Weights of a small GPT-style language model, trained from scratch on English Wikipedia.
Size: 8 layers, width 640, 10 heads of 64 (5 for keys and values), MLP 3200 squared ReLU, vocabulary 37553, 162M parameters.
Architecture: RMSNorm before each block, rotary positions, no biases in attention or MLP, untied embeddings, normalized queries and keys, gated attention, value embeddings, hashed n-gram embeddings.
Training: a variant of Muon for these matrices, 973M tokens, 14841 steps.
Each number is 200 + 40 x the weight over its row's rms, rounded and kept within 0 to 999. Layers, rows and columns count from 0. The size before them is the row's rms in percent of the matrix's.

# up: layer 3 MLP up, 3200x640, rms 0.116, rows 275-301, columns 384-511
# down: layer 3 MLP down (transposed), 3200x640, rms 0.0218, rows 275-301, columns 384-511
up275,099,173,180,239,201,147,224,208,185,316,158,135,149,215,224,189,213,162,119,186,178,205,166,232,177,294,114,159,249,163,184,168,175,186,185,151,239,145,236,160,115,164,137,239,208,186,229,172,195,249,188,226,184,224,238,102,179,186,173,133,166,245,133,233,189,182,178,185,217,235,209,177,190,296,260,134,241,201,179,251,174,256,191,212,139,157,195,153,184,265,277,220,259,215,217,240,194,233,206,159,126,227,170,254,187,219,159,173,177,205,159,173,213,265,258,215,195,162,186,290,190,206,237,233,180,251,144,221,242
down275,102,180,233,210,312,178,194,165,160,207,197,268,247,206,240,233,194,167,150,176,195,70,203,223,176,220,242,206,185,164,228,244,178,192,174,241,226,171,205,243,234,188,228,195,183,305,250,224,213,213,271,303,218,198,239,139,229,249,246,126,243,181,268,176,199,198,248,261,205,200,188,175,212,165,196,147,293,161,214,252,208,166,217,283,177,214,259,166,261,246,217,173,212,269,138,232,231,207,262,196,176,169,194,205,127,274,239,235,178,221,273,182,194,212,154,291,214,118,198,239,169,253,233,197,200,205,191,183,240
up276,099,198,166,286,235,202,206,117,185,77,296,223,218,186,211,249,174,264,220,196,247,151,205,114,211,165,167,228,231,219,114,189,227,230,218,169,227,144,202,175,244,208,199,243,186,200,311,238,256,156,185,259,176,236,235,142,164,128,198,178,184,164,265,243,204,233,267,166,214,228,155,267,204,235,189,205,190,117,259,201,196,169,176,171,202,208,191,200,177,154,227,179,280,201,202,169,187,195,256,151,145,201,248,238,191,216,154,181,227,174,233,207,240,108,198,289,229,273,198,240,271,255,216,253,157,195,227,196,225
down276,096,194,223,207,259,202,153,206,220,220,166,181,249,237,148,208,235,204,244,158,161,200,241,125,190,212,194,161,190,260,164,187,186,281,154,174,247,206,190,190,185,198,208,175,138,156,224,165,197,185,194,173,251,180,164,167,134,182,231,176,236,151,241,226,190,212,154,160,246,192,191,262,254,120,195,111,183,250,176,218,211,200,214,158,220,163,150,210,219,239,250,168,212,137,179,167,236,154,172,190,172,152,196,181,228,111,181,156,226,130,213,225,178,181,229,203,248,213,117,183,95,179,209,237,213,177,256,232,190
up277,091,202,156,165,135,203,237,189,156,131,171,211,155,142,217,183,279,180,183,184,227,169,271,198,168,194,215,205,196,208,162,237,191,217,198,166,236,246,151,319,224,209,254,197,272,261,168,169,195,200,281,245,170,244,179,162,207,183,208,201,207,204,175,109,213,238,198,196,220,237,215,94,232,207,180,259,197,208,148,170,221,219,173,162,172,136,200,179,190,298,195,147,118,204,179,227,230,200,246,199,218,184,163,117,214,211,139,188,243,189,220,250,156,189,219,239,189,264,191,170,220,186,205,202,217,241,215,247,211
down277,093,203,213,147,248,163,194,145,177,180,144,150,149,220,169,145,179,278,240,173,251,192,195,145,163,292,249,188,180,202,195,162,237,185,177,199,176,195,158,159,192,166,189,212,189,189,231,170,192,129,173,209,168,202,198,202,220,192,233,148,227,238,190,176,256,194,187,161,164,187,153,219,197,210,233,188,168,169,137,130,244,187,194,138,215,217,213,189,248,188,204,234,171,238,236,157,250,274,227,150,190,242,251,290,221,164,189,238,207,130,240,203,202,185,212,244,225,172,114,193,122,192,197,159,188,162,236,241,234
up278,102,199,117,177,191,208,211,126,182,231,197,176,164,242,168,154,272,203,194,156,164,233,171,182,185,242,200,158,238,231,199,224,274,211,166,107,187,167,220,206,175,176,173,206,201,102,142,230,254,208,207,193,161,190,144,222,274,200,197,163,221,236,224,176,215,259,165,183,154,167,204,225,237,245,214,119,216,189,203,168,237,203,202,173,189,147,223,203,170,159,256,205,283,229,222,190,137,238,219,268,296,230,243,231,153,146,221,240,239,193,122,232,156,186,234,200,224,172,316,196,210,201,168,181,150,196,201,131,166
down278,104,182,94,218,252,164,198,215,212,292,216,240,205,127,162,163,280,222,108,273,200,227,249,206,241,206,231,167,191,222,152,204,203,297,211,181,143,189,174,269,195,177,219,151,253,172,144,242,206,105,259,196,186,248,267,174,227,168,185,177,133,232,164,205,199,161,202,209,247,190,202,211,199,221,208,185,195,170,149,202,157,232,259,219,220,165,240,213,215,263,217,261,278,185,170,177,182,198,197,204,206,186,131,132,196,245,182,218,225,186,194,264,175,268,196,213,200,179,229,222,198,143,235,192,201,202,178,179,146
up279,103,231,210,238,184,247,270,185,199,243,210,164,245,202,164,122,208,215,147,234,242,178,184,224,227,200,194,253,187,243,176,256,292,202,183,253,204,186,242,284,179,256,221,169,184,168,159,229,155,182,210,274,225,219,287,210,159,239,169,179,216,207,200,267,177,225,186,243,280,246,230,241,200,183,237,242,259,115,253,154,238,239,199,177,200,187,212,169,165,192,238,216,196,165,244,117,197,162,256,174,206,137,155,142,190,224,206,169,185,114,202,158,210,136,277,160,259,188,156,242,191,261,125,179,233,235,264,271,243
down279,104,220,160,109,143,172,243,214,178,171,195,217,154,196,139,191,206,214,247,258,208,219,174,246,265,121,182,195,150,217,155,200,177,174,128,216,187,233,169,255,236,263,208,258,227,167,203,208,119,191,256,211,188,205,180,233,221,222,199,162,173,190,242,162,119,151,185,153,167,193,144,228,189,258,183,237,200,232,210,210,172,216,217,177,183,210,117,158,166,144,180,176,187,151,234,153,239,179,179,207,183,180,206,188,218,216,141,226,274,156,267,238,197,245,197,205,264,172,201,265,136,203,212,185,198,170,267,239,214
up280,097,157,253,170,160,247,195,103,160,234,148,281,204,189,134,147,219,187,229,125,240,246,202,204,210,213,192,139,224,212,236,226,173,158,239,219,185,284,177,224,166,280,136,173,147,282,217,221,217,177,220,172,191,165,212,213,228,185,211,199,219,284,214,228,154,233,246,189,83,179,169,193,213,187,182,232,165,170,130,262,224,179,233,246,160,188,255,191,251,215,185,203,242,225,232,221,220,211,155,236,249,239,202,212,211,216,219,158,238,148,210,154,236,224,176,207,179,148,217,161,241,205,88,193,190,197,237,180,166
down280,103,194,305,201,113,244,214,165,254,210,158,221,226,239,173,142,192,230,180,141,256,96,235,270,202,122,229,194,228,235,136,208,211,230,179,159,176,232,225,208,185,213,206,247,250,138,237,271,246,265,186,221,218,223,156,196,306,183,204,234,240,219,249,135,139,167,228,198,215,207,134,213,167,232,211,260,216,108,189,162,235,183,156,232,138,211,227,233,159,200,249,139,177,212,236,170,201,237,259,290,205,170,186,230,256,138,169,175,170,253,181,194,193,210,149,204,195,230,207,149,236,229,163,220,193,213,217,228,174
up281,075,187,171,207,227,147,148,261,238,240,122,204,195,220,218,283,182,125,188,228,136,199,177,141,138,236,234,195,109,254,143,161,255,196,175,188,199,181,250,95,169,219,157,211,203,191,160,176,234,148,146,206,141,195,222,237,239,172,241,224,232,199,224,179,184,285,170,277,228,147,224,140,155,202,190,241,276,168,196,227,243,154,168,224,242,268,231,177,124,229,253,126,203,218,155,186,219,240,199,182,205,144,221,189,210,222,156,217,219,183,205,124,237,169,224,192,176,158,278,170,254,256,256,194,133,165,221,214,173
down281,088,261,240,176,227,243,183,176,286,184,215,190,236,168,224,217,173,268,184,133,251,232,162,194,173,181,226,175,204,241,169,221,198,178,164,221,215,269,210,162,210,154,265,267,199,197,181,281,175,235,195,200,130,188,226,207,251,172,216,90,219,197,184,158,277,252,172,198,249,255,235,222,209,156,129,200,219,238,227,209,171,286,124,181,227,236,187,231,201,223,240,123,178,161,203,266,256,252,221,138,293,240,229,154,195,205,181,207,168,239,172,184,233,206,156,256,136,116,214,174,154,203,159,218,171,207,216,249,185
up282,103,165,71,120,232,186,187,259,198,202,237,228,199,130,201,167,168,193,269,231,184,161,198,149,178,147,211,247,188,173,144,139,180,277,155,125,174,191,202,179,169,231,255,232,245,144,224,183,273,187,187,184,169,199,147,152,210,186,180,165,243,253,197,238,242,157,276,156,170,190,174,230,201,197,190,223,99,222,179,220,221,229,267,182,209,169,236,188,145,226,212,197,182,227,221,226,188,185,249,117,189,153,148,235,145,202,181,107,165,158,189,148,203,247,237,194,244,246,219,193,131,188,194,191,189,187,194,244,163
down282,101,216,208,176,256,134,164,155,132,174,238,220,251,249,242,181,201,239,156,148,249,204,190,176,150,220,194,193,163,216,275,155,198,245,178,96,163,135,227,174,103,201,121,128,178,160,170,215,217,210,224,243,332,181,156,186,98,236,167,197,215,210,237,179,248,204,250,271,248,256,163,195,271,204,222,194,183,256,183,218,171,256,204,187,216,123,167,217,168,198,195,230,235,226,238,189,219,200,219,140,179,245,158,200,244,251,190,292,125,196,116,241,168,154,110,202,265,189,211,178,177,234,169,110,209,213,237,255,139
up283,090,161,201,187,273,67,236,211,164,201,229,268,253,227,189,171,229,203,168,221,263,136,200,203,193,209,234,173,251,205,234,140,202,287,200,149,183,221,229,241,235,212,177,244,196,245,223,239,188,253,205,227,215,223,225,136,100,159,190,200,199,208,216,185,218,186,229,183,104,153,236,223,196,236,205,167,239,167,226,254,164,194,246,225,226,115,236,193,208,284,240,279,232,218,166,264,285,171,149,211,179,189,178,205,127,175,220,149,181,125,225,161,131,243,222,214,173,138,209,164,183,242,193,177,228,166,226,140,202
down283,088,199,147,182,246,195,133,202,176,170,209,231,221,167,152,239,93,252,183,228,171,224,174,163,167,211,225,211,183,176,159,276,137,317,247,224,219,263,170,156,178,194,117,171,214,131,188,213,197,127,183,201,179,233,156,185,249,121,223,176,209,211,211,198,174,200,199,227,257,257,159,116,196,214,124,245,274,228,201,215,180,243,185,217,190,179,261,179,161,271,179,199,210,189,161,262,245,216,175,155,203,162,164,241,200,230,170,152,226,234,199,190,230,194,122,223,207,72,192,197,141,152,240,182,168,235,169,178,184
up284,095,165,248,226,205,250,292,236,261,213,131,213,199,197,168,174,195,253,248,243,229,229,222,170,185,181,188,156,223,173,289,268,232,169,274,194,158,248,252,222,148,206,194,184,195,191,176,119,246,183,242,199,254,192,229,259,248,197,201,214,160,104,224,261,231,173,175,200,197,200,225,162,210,162,197,167,266,162,150,210,230,247,254,239,118,235,206,246,177,198,186,230,210,201,161,207,207,171,242,160,163,247,284,125,159,242,182,251,183,175,217,170,195,247,179,119,192,226,217,182,164,112,186,235,184,204,191,219,277
down284,099,230,250,214,137,186,240,241,237,157,189,146,241,182,241,177,129,148,215,167,171,232,220,151,265,205,203,223,257,242,247,224,197,191,235,263,163,217,215,236,197,193,116,110,175,208,163,246,179,161,190,185,210,227,249,246,232,223,244,224,176,120,168,178,158,166,182,219,203,181,270,263,219,204,190,244,277,191,143,261,207,217,254,203,200,238,171,208,190,163,180,225,234,176,200,251,177,169,177,214,195,185,237,193,177,231,267,248,205,104,189,249,267,267,224,156,204,194,280,139,261,150,167,210,195,185,170,175,212
up285,099,276,245,175,207,258,234,231,219,320,249,241,135,146,208,286,218,202,160,191,194,203,185,205,108,215,253,229,189,28,199,231,203,198,239,173,208,257,237,234,263,194,265,141,233,219,184,92,206,174,236,224,123,145,156,273,155,107,191,282,249,177,174,171,221,189,161,192,221,155,212,214,246,191,242,173,269,228,173,112,168,249,147,209,222,191,183,154,203,235,261,192,225,203,177,187,185,178,157,176,177,172,201,174,168,216,204,229,164,193,289,216,223,85,239,214,195,115,167,225,183,201,182,241,204,160,233,221,204
down285,101,175,139,226,219,283,241,95,252,218,211,243,210,249,219,316,186,202,227,191,184,186,217,242,248,175,254,243,194,125,266,213,213,249,189,193,125,225,201,235,161,167,265,270,186,156,144,153,79,161,237,225,263,180,253,220,89,214,186,202,216,159,223,260,208,241,253,217,248,178,222,211,203,140,327,226,345,173,203,156,132,199,238,170,182,187,168,233,225,201,173,219,210,198,196,189,189,245,210,206,246,139,178,152,181,131,217,252,209,223,160,184,227,218,155,240,161,166,90,154,254,198,201,168,195,228,219,131,192
up286,094,153,198,186,186,293,199,191,304,130,174,172,306,243,155,203,225,264,180,161,197,169,260,168,165,191,272,194,197,208,205,147,222,241,169,236,129,90,167,281,126,265,210,153,283,228,140,152,243,167,175,216,190,298,190,216,188,215,196,174,189,249,182,265,195,266,182,157,120,211,214,227,169,142,130,139,159,181,205,190,209,200,214,192,130,182,197,282,168,108,218,135,209,170,178,124,241,151,163,191,146,232,233,254,286,252,196,137,199,192,135,163,201,157,168,167,208,243,228,256,213,144,154,181,168,147,192,212,224
down286,096,110,189,225,210,215,168,178,226,187,199,222,276,167,243,137,185,251,190,237,216,191,136,214,145,197,159,203,220,213,236,279,219,217,260,196,222,179,141,182,105,147,218,192,241,173,160,144,167,160,158,186,190,219,253,252,146,135,202,176,224,183,194,222,228,166,228,239,192,162,168,147,225,195,223,162,215,197,235,275,178,136,258,177,159,239,245,191,198,254,119,149,207,137,200,230,141,265,163,180,194,155,161,201,167,187,159,99,132,167,124,168,176,218,262,194,224,231,151,160,200,217,245,168,121,229,205,177,238
up287,102,178,164,229,226,246,231,225,241,141,236,198,193,120,251,171,234,209,193,195,199,222,259,212,188,153,144,181,205,190,220,158,215,246,186,214,259,321,258,197,191,176,196,178,164,258,152,249,118,192,142,170,202,213,140,254,187,250,171,205,172,242,236,265,171,210,191,195,191,242,179,195,232,193,151,245,113,228,208,218,167,239,203,211,178,196,192,191,202,176,185,240,272,137,295,206,211,182,173,257,186,171,127,221,212,178,184,141,148,222,165,230,276,189,198,303,118,148,176,146,218,165,171,242,189,306,197,187,202
down287,099,191,264,202,243,204,201,212,194,133,148,166,208,159,196,260,195,217,140,178,198,256,219,262,243,211,245,185,168,168,210,218,180,185,196,230,165,197,200,207,117,237,220,183,235,145,174,192,244,191,213,208,173,249,180,211,222,243,151,202,171,306,201,131,243,247,260,222,152,185,244,224,205,244,256,209,220,204,208,265,219,223,201,202,201,252,153,147,223,252,151,302,152,256,217,251,225,211,190,148,191,222,170,206,234,143,244,152,203,235,211,213,162,154,199,199,191,128,231,203,228,196,226,222,244,221,264,225,253
up288,112,137,229,256,263,258,204,126,253,192,212,261,220,200,178,191,178,182,214,192,164,188,159,191,168,166,169,133,152,233,158,181,166,203,175,235,163,229,178,239,231,200,165,217,200,265,144,128,174,177,215,231,180,231,209,206,193,234,201,232,239,112,155,292,212,271,193,162,227,208,219,208,124,151,133,165,227,227,227,134,286,219,206,199,205,199,209,152,233,241,191,263,216,219,234,187,214,268,167,127,277,322,201,236,294,187,265,165,219,139,216,125,226,208,209,220,148,220,180,191,207,204,204,198,239,230,242,245,181
down288,106,166,219,243,163,152,198,156,257,225,194,218,213,205,186,258,199,237,281,176,166,119,183,229,246,203,196,164,178,237,208,229,217,218,171,139,181,157,157,201,216,173,279,186,209,269,170,153,219,187,220,174,161,184,248,202,205,243,255,208,177,198,187,243,235,308,179,189,178,243,166,194,155,169,297,183,234,199,183,262,227,184,249,278,195,218,193,108,212,207,136,258,234,132,237,170,161,187,112,188,132,198,201,265,201,119,217,220,240,154,231,221,168,129,283,185,147,207,218,161,235,198,200,213,271,167,204,232,184
up289,095,219,234,207,243,206,155,154,209,211,146,198,83,221,254,189,203,192,219,174,171,173,215,235,191,279,203,176,159,217,210,187,152,184,168,193,165,212,203,229,203,181,257,214,235,197,182,103,150,96,202,199,168,184,182,179,173,180,181,206,128,240,205,124,240,213,147,213,189,226,214,227,169,210,199,166,193,146,210,189,248,248,266,177,193,175,133,171,217,155,249,141,250,209,217,242,271,196,205,194,209,161,150,186,197,149,280,265,179,222,233,266,179,174,183,143,241,159,168,238,170,209,166,160,191,159,212,219,182
down289,104,130,163,187,228,225,278,230,183,197,277,244,229,240,219,169,209,186,218,193,241,167,226,149,186,163,212,198,196,232,233,246,185,154,188,112,154,186,175,147,198,105,145,145,168,129,144,227,330,154,225,161,178,176,201,197,151,172,178,151,202,204,208,287,224,189,196,227,244,190,181,252,223,234,196,178,308,266,265,152,157,197,232,185,199,158,206,206,198,158,238,241,175,281,263,165,125,141,192,173,213,189,172,239,98,250,170,287,214,241,120,151,171,200,199,210,261,193,150,150,147,204,250,131,210,235,227,218,230
up290,106,224,194,185,108,263,250,276,177,217,236,218,119,156,238,194,232,247,119,170,240,176,194,170,208,188,217,241,203,186,201,205,225,223,224,227,187,132,156,216,199,243,173,121,189,261,155,252,150,188,211,168,202,188,208,170,194,182,126,191,174,176,210,150,176,238,167,169,183,197,172,204,261,237,151,182,164,88,217,166,238,169,194,191,261,215,199,229,120,200,169,125,199,201,177,165,251,242,231,138,151,276,165,171,190,165,175,224,223,212,139,186,213,184,196,191,218,170,220,201,191,183,234,223,163,200,162,241,154
down290,103,153,221,170,193,293,180,183,211,165,166,219,223,140,194,165,231,233,146,229,243,165,223,112,195,172,207,285,267,214,202,165,237,240,196,250,254,181,177,182,188,242,99,159,170,185,261,303,144,201,239,207,250,108,185,213,191,226,172,202,203,160,200,238,199,162,174,178,244,167,263,159,262,216,179,207,211,218,109,187,140,213,231,199,243,245,201,192,170,271,154,253,174,247,172,188,265,198,167,287,219,272,121,245,145,163,202,227,163,159,197,195,177,139,230,219,285,218,191,246,99,125,242,237,136,180,219,277,184
up291,093,241,235,185,195,178,254,223,189,220,217,269,266,198,196,154,209,157,197,179,224,234,207,205,227,168,234,176,224,178,214,237,245,209,184,256,274,203,176,258,199,182,202,269,182,240,167,197,200,113,181,226,195,196,153,270,191,109,197,234,242,203,170,209,211,199,142,200,226,154,264,240,229,139,171,186,208,223,181,255,157,119,200,161,175,188,151,234,105,168,231,157,202,185,164,224,212,165,271,210,186,171,207,110,212,181,166,166,206,263,181,221,219,192,244,162,160,218,170,216,178,274,248,200,193,162,186,151,235
down291,089,230,210,168,230,227,140,173,217,204,139,197,190,174,206,234,168,233,174,177,233,210,182,125,216,178,238,130,263,197,166,150,303,188,181,201,151,251,186,196,209,224,103,153,203,185,165,188,150,120,77,135,126,198,215,216,226,169,217,302,248,207,207,199,198,230,158,139,187,159,179,176,147,175,232,232,153,257,217,211,198,233,196,198,147,205,229,239,224,142,255,278,253,169,176,227,186,275,201,212,192,175,233,250,176,143,218,225,219,151,188,219,162,251,210,211,144,148,201,263,193,243,152,204,180,158,281,171,169
up292,108,206,192,230,212,156,163,213,199,199,175,155,180,253,188,160,246,163,169,167,242,171,158,235,211,217,229,235,161,173,203,234,184,154,165,238,265,206,154,200,244,190,242,208,79,141,241,202,164,247,173,242,273,168,217,247,209,191,252,208,197,169,244,146,147,242,178,209,243,292,153,222,213,171,212,151,235,215,232,215,201,168,147,187,175,211,215,247,208,237,231,195,226,250,191,145,229,232,220,212,198,227,228,215,242,138,233,181,189,280,192,187,154,208,164,154,243,239,170,259,210,174,135,221,199,200,262,171,167
down292,104,187,212,262,130,187,242,216,243,250,174,192,233,209,221,263,248,207,224,197,169,140,214,146,198,207,295,171,183,238,205,182,196,209,179,153,235,210,199,217,186,186,290,218,133,194,234,211,99,154,196,247,188,188,262,257,180,269,232,268,171,210,161,238,128,229,196,194,251,182,267,195,182,204,253,186,235,231,228,220,216,190,254,187,190,183,165,195,185,187,196,194,204,218,187,250,173,183,198,102,261,177,219,251,157,145,221,234,231,152,230,148,182,243,223,237,179,207,194,187,222,175,169,220,186,225,223,170,179
up293,096,182,116,211,144,204,163,248,172,201,232,168,207,247,236,207,216,229,191,235,214,245,193,171,181,189,103,188,168,157,260,207,141,220,144,167,215,180,192,115,185,196,135,211,217,130,193,246,147,197,223,196,185,294,163,245,271,134,171,161,179,135,256,248,244,123,240,216,261,175,212,183,152,258,255,191,183,215,114,157,165,232,260,217,263,172,216,217,178,252,254,159,177,264,183,171,160,205,227,170,264,152,210,286,199,265,230,172,165,154,181,189,186,193,185,211,250,211,182,298,247,247,221,264,170,176,179,237,189
down293,095,195,196,266,247,149,225,205,216,279,198,182,149,242,198,248,224,163,182,199,213,236,179,258,163,232,180,267,244,229,216,179,171,253,207,227,237,221,154,130,198,52,253,172,279,156,209,153,203,250,168,232,225,182,238,126,177,232,155,239,184,170,214,135,202,145,256,203,150,253,199,153,187,176,148,216,153,204,297,249,210,203,236,162,197,187,160,185,217,157,220,104,203,158,190,172,199,159,191,219,204,170,203,192,285,170,187,144,205,197,175,204,197,222,205,169,229,165,188,210,215,195,179,145,201,166,152,111,133
up294,098,210,193,200,202,268,187,221,191,241,139,151,209,156,224,216,228,322,268,182,224,226,104,231,231,287,187,199,189,191,159,192,248,220,234,244,128,221,278,204,226,141,276,167,292,208,161,159,224,146,229,169,239,234,201,235,190,209,238,249,263,212,228,201,289,153,206,189,195,188,212,194,135,314,186,193,217,204,247,156,208,190,213,271,193,128,163,160,219,264,158,183,200,207,214,271,256,141,145,148,94,140,165,199,248,215,214,225,222,198,282,256,217,230,177,180,218,218,161,170,245,132,239,158,238,222,226,273,152
down294,100,221,205,240,262,217,190,172,202,165,191,172,205,193,257,231,281,291,104,269,183,216,127,160,167,245,161,169,214,170,163,139,138,275,156,184,275,201,122,206,186,270,195,160,188,219,230,180,192,212,255,200,198,232,200,166,181,221,169,165,157,161,254,132,205,176,203,234,215,182,173,175,221,192,182,180,164,214,204,173,250,140,227,114,192,210,239,278,141,153,219,119,156,180,215,179,228,164,266,228,192,221,213,211,222,134,185,167,209,209,241,258,237,145,195,213,175,285,205,173,199,259,161,170,158,285,294,185,137
up295,104,138,232,193,204,230,159,211,196,194,249,199,194,192,210,198,183,215,161,225,239,170,230,171,148,274,257,175,163,216,230,246,268,179,129,226,135,180,227,172,232,291,242,204,244,176,159,241,197,160,268,209,183,166,177,172,287,143,189,252,167,229,263,162,301,305,197,154,147,214,230,189,204,202,236,249,202,199,120,196,221,243,202,176,204,204,198,231,237,164,207,280,256,279,247,244,228,124,250,219,69,240,180,161,273,205,135,227,232,152,129,212,203,225,195,153,209,172,201,144,166,220,194,172,208,278,177,221,84
down295,105,161,159,197,195,203,187,180,175,261,201,197,193,129,234,142,160,183,217,231,244,179,182,140,201,186,187,186,199,175,123,220,209,116,152,276,226,209,228,173,211,227,294,145,183,198,159,154,223,176,138,220,241,148,212,202,135,227,200,163,160,180,149,276,204,262,200,213,217,173,260,175,245,200,192,268,145,198,197,154,179,206,126,182,183,96,167,162,161,219,169,207,136,165,232,266,184,187,208,220,227,178,210,264,137,166,239,190,160,176,167,156,177,169,254,231,224,252,279,163,183,234,175,165,231,326,265,172,201
up296,100,163,110,203,208,176,153,206,143,188,189,174,184,174,201,177,134,232,143,209,153,173,198,233,223,181,200,178,238,270,205,210,232,204,194,237,140,224,183,188,184,188,223,225,289,260,201,241,242,202,171,211,189,170,189,237,288,199,258,185,137,190,176,146,148,226,166,237,137,218,217,275,221,291,216,158,164,205,216,136,208,243,227,239,214,161,187,230,217,268,170,104,130,213,201,196,203,176,182,222,242,233,207,217,206,272,149,265,209,157,187,223,239,111,196,264,204,227,161,170,251,226,296,220,180,177,213,197,164
down296,102,197,182,228,191,211,176,202,213,254,195,251,215,203,253,214,232,235,163,243,231,226,223,205,167,183,235,168,226,161,210,157,215,197,216,195,187,183,238,244,189,193,217,207,188,75,133,155,206,229,223,157,224,228,221,277,229,169,184,220,163,245,182,153,212,223,232,199,211,215,234,148,207,274,206,202,169,213,231,207,211,246,173,221,193,238,194,207,227,149,271,170,181,243,164,212,209,222,212,253,175,236,170,151,238,268,195,257,250,185,196,261,170,171,159,205,245,146,160,142,319,167,185,199,237,128,214,182,237
up297,090,203,123,258,222,306,177,121,143,148,156,136,235,218,130,198,225,201,169,236,215,169,200,263,249,206,234,271,188,256,224,216,179,156,193,163,201,175,184,195,216,234,267,213,190,128,285,277,155,140,219,177,101,192,215,229,228,217,166,100,222,162,188,154,243,133,195,251,178,123,234,209,212,184,189,210,164,234,217,180,155,260,142,233,202,215,242,195,228,222,198,171,234,163,197,244,205,261,239,248,218,172,196,170,172,242,155,206,164,204,183,155,217,161,201,58,110,190,139,215,217,206,234,209,201,199,235,216,227
down297,099,232,218,258,179,256,248,183,183,89,170,100,237,188,194,172,242,107,229,283,247,247,191,169,188,168,198,240,126,172,201,208,185,215,213,148,188,156,196,258,190,250,238,216,190,151,154,168,262,205,159,160,196,243,186,183,250,243,206,184,171,180,153,248,213,198,182,117,252,191,229,208,272,121,163,243,240,241,209,182,211,227,195,182,147,213,214,128,223,221,222,149,282,307,89,232,207,298,257,232,253,110,165,163,140,239,197,166,171,265,191,206,251,210,203,210,274,245,152,194,173,283,191,177,216,241,222,237,265
up298,108,128,164,226,199,186,99,201,290,152,269,249,177,244,263,227,231,142,234,231,223,185,198,205,150,187,206,203,253,199,236,191,301,195,168,243,166,228,146,219,275,213,254,258,161,234,182,294,261,113,231,207,179,209,150,187,216,155,191,235,201,181,214,265,184,202,170,282,219,213,163,151,284,240,198,124,245,263,149,195,159,155,220,184,202,185,240,232,193,218,223,286,197,238,177,187,190,216,206,216,149,162,246,191,149,218,231,195,166,192,186,190,136,227,124,150,197,160,213,113,195,245,210,185,233,193,159,193,137
down298,106,176,184,266,214,191,231,196,225,136,276,255,129,185,186,181,151,204,260,232,192,149,237,161,215,264,237,249,189,216,302,149,169,171,255,254,102,169,175,175,198,257,159,127,163,151,178,300,163,221,221,198,226,214,262,152,181,271,233,109,184,205,208,234,174,172,190,168,214,220,182,149,193,118,216,193,129,204,204,211,166,190,204,189,195,219,201,181,268,248,165,256,172,158,192,266,223,221,190,171,139,198,130,378,225,253,244,204,177,209,161,175,180,211,160,211,219,157,180,110,190,188,233,163,160,142,197,199,143
up299,096,164,213,243,183,206,193,210,210,192,215,184,191,252,125,199,273,172,232,208,241,201,241,222,140,223,169,255,190,185,201,213,172,215,155,211,231,180,147,169,140,178,158,173,216,142,185,206,218,171,190,218,176,198,223,204,246,210,192,208,179,164,149,294,180,170,262,151,175,232,148,232,210,195,145,208,257,239,123,210,156,135,216,276,167,170,247,189,163,192,188,145,138,218,200,151,146,259,143,197,219,122,198,223,206,253,213,152,158,207,232,118,268,199,192,190,174,241,215,188,244,230,202,216,236,258,288,213,192
down299,100,191,216,231,148,286,144,244,228,307,238,172,189,179,156,284,232,214,137,168,150,237,207,153,125,200,240,259,214,163,180,164,193,245,147,241,219,181,210,226,201,181,195,203,240,244,120,210,178,172,215,128,194,129,202,226,222,200,137,130,159,158,219,201,265,179,178,216,246,246,189,257,208,188,238,208,216,184,219,195,123,227,205,215,231,194,258,195,169,172,216,198,185,200,192,223,203,154,189,223,252,187,174,208,167,228,279,126,192,198,211,172,201,230,247,138,173,230,208,184,272,243,199,246,145,149,187,135,227
up300,098,192,199,175,241,172,170,198,174,171,267,204,194,168,219,140,171,265,164,194,165,201,238,255,292,242,102,118,222,196,241,90,139,196,227,184,192,167,281,218,158,154,166,191,208,215,197,170,223,177,208,230,160,193,178,196,185,205,236,187,168,176,226,212,210,190,161,168,222,265,197,147,231,169,193,204,106,185,226,229,125,238,197,208,164,185,196,123,153,143,211,185,158,168,142,184,272,303,173,113,216,213,145,189,169,226,167,170,138,206,245,199,178,199,150,141,128,211,162,238,235,163,217,226,205,211,163,135,225
down300,099,198,192,134,210,189,240,176,164,169,216,211,206,210,208,222,147,190,138,293,169,204,240,177,235,175,157,141,179,197,213,187,157,194,176,139,136,145,184,192,163,215,129,159,179,201,210,247,209,189,228,158,216,146,176,208,182,214,98,265,179,188,311,201,175,250,163,266,143,245,165,234,164,192,230,188,270,214,265,179,214,114,166,210,185,224,224,185,199,207,219,162,155,267,227,160,200,187,180,183,237,219,121,255,225,197,185,257,243,203,177,189,226,201,250,175,184,217,251,224,200,175,181,203,193,239,189,237,210
up301,097,151,174,255,140,188,236,219,122,272,214,220,261,175,172,188,202,235,208,197,219,162,175,205,200,173,265,259,132,228,192,142,245,107,217,249,294,256,236,222,236,125,229,168,167,145,151,256,211,327,169,204,230,216,212,187,177,226,139,149,199,173,205,181,238,184,210,192,152,220,189,256,217,243,133,206,162,223,141,179,202,254,229,264,239,179,205,222,197,220,220,201,169,198,163,200,161,196,267,205,173,220,204,142,166,216,169,103,200,234,126,208,247,236,183,183,186,201,273,260,253,213,181,221,218,237,187,155,176
down301,098,155,305,222,183,182,260,193,200,242,221,243,160,231,172,219,222,253,256,175,170,216,273,225,235,203,256,173,128,190,89,177,180,259,137,259,275,233,247,214,232,176,202,226,206,181,206,230,205,222,152,157,170,233,165,167,210,253,191,185,253,232,235,225,281,219,90,138,301,248,184,233,192,234,154,237,121,204,103,191,169,273,314,246,216,224,80,191,148,211,176,217,185,253,158,189,160,193,193,243,193,230,185,192,227,258,224,219,239,156,185,189,261,194,220,166,162,154,203,214,189,202,149,257,212,227,100,174,157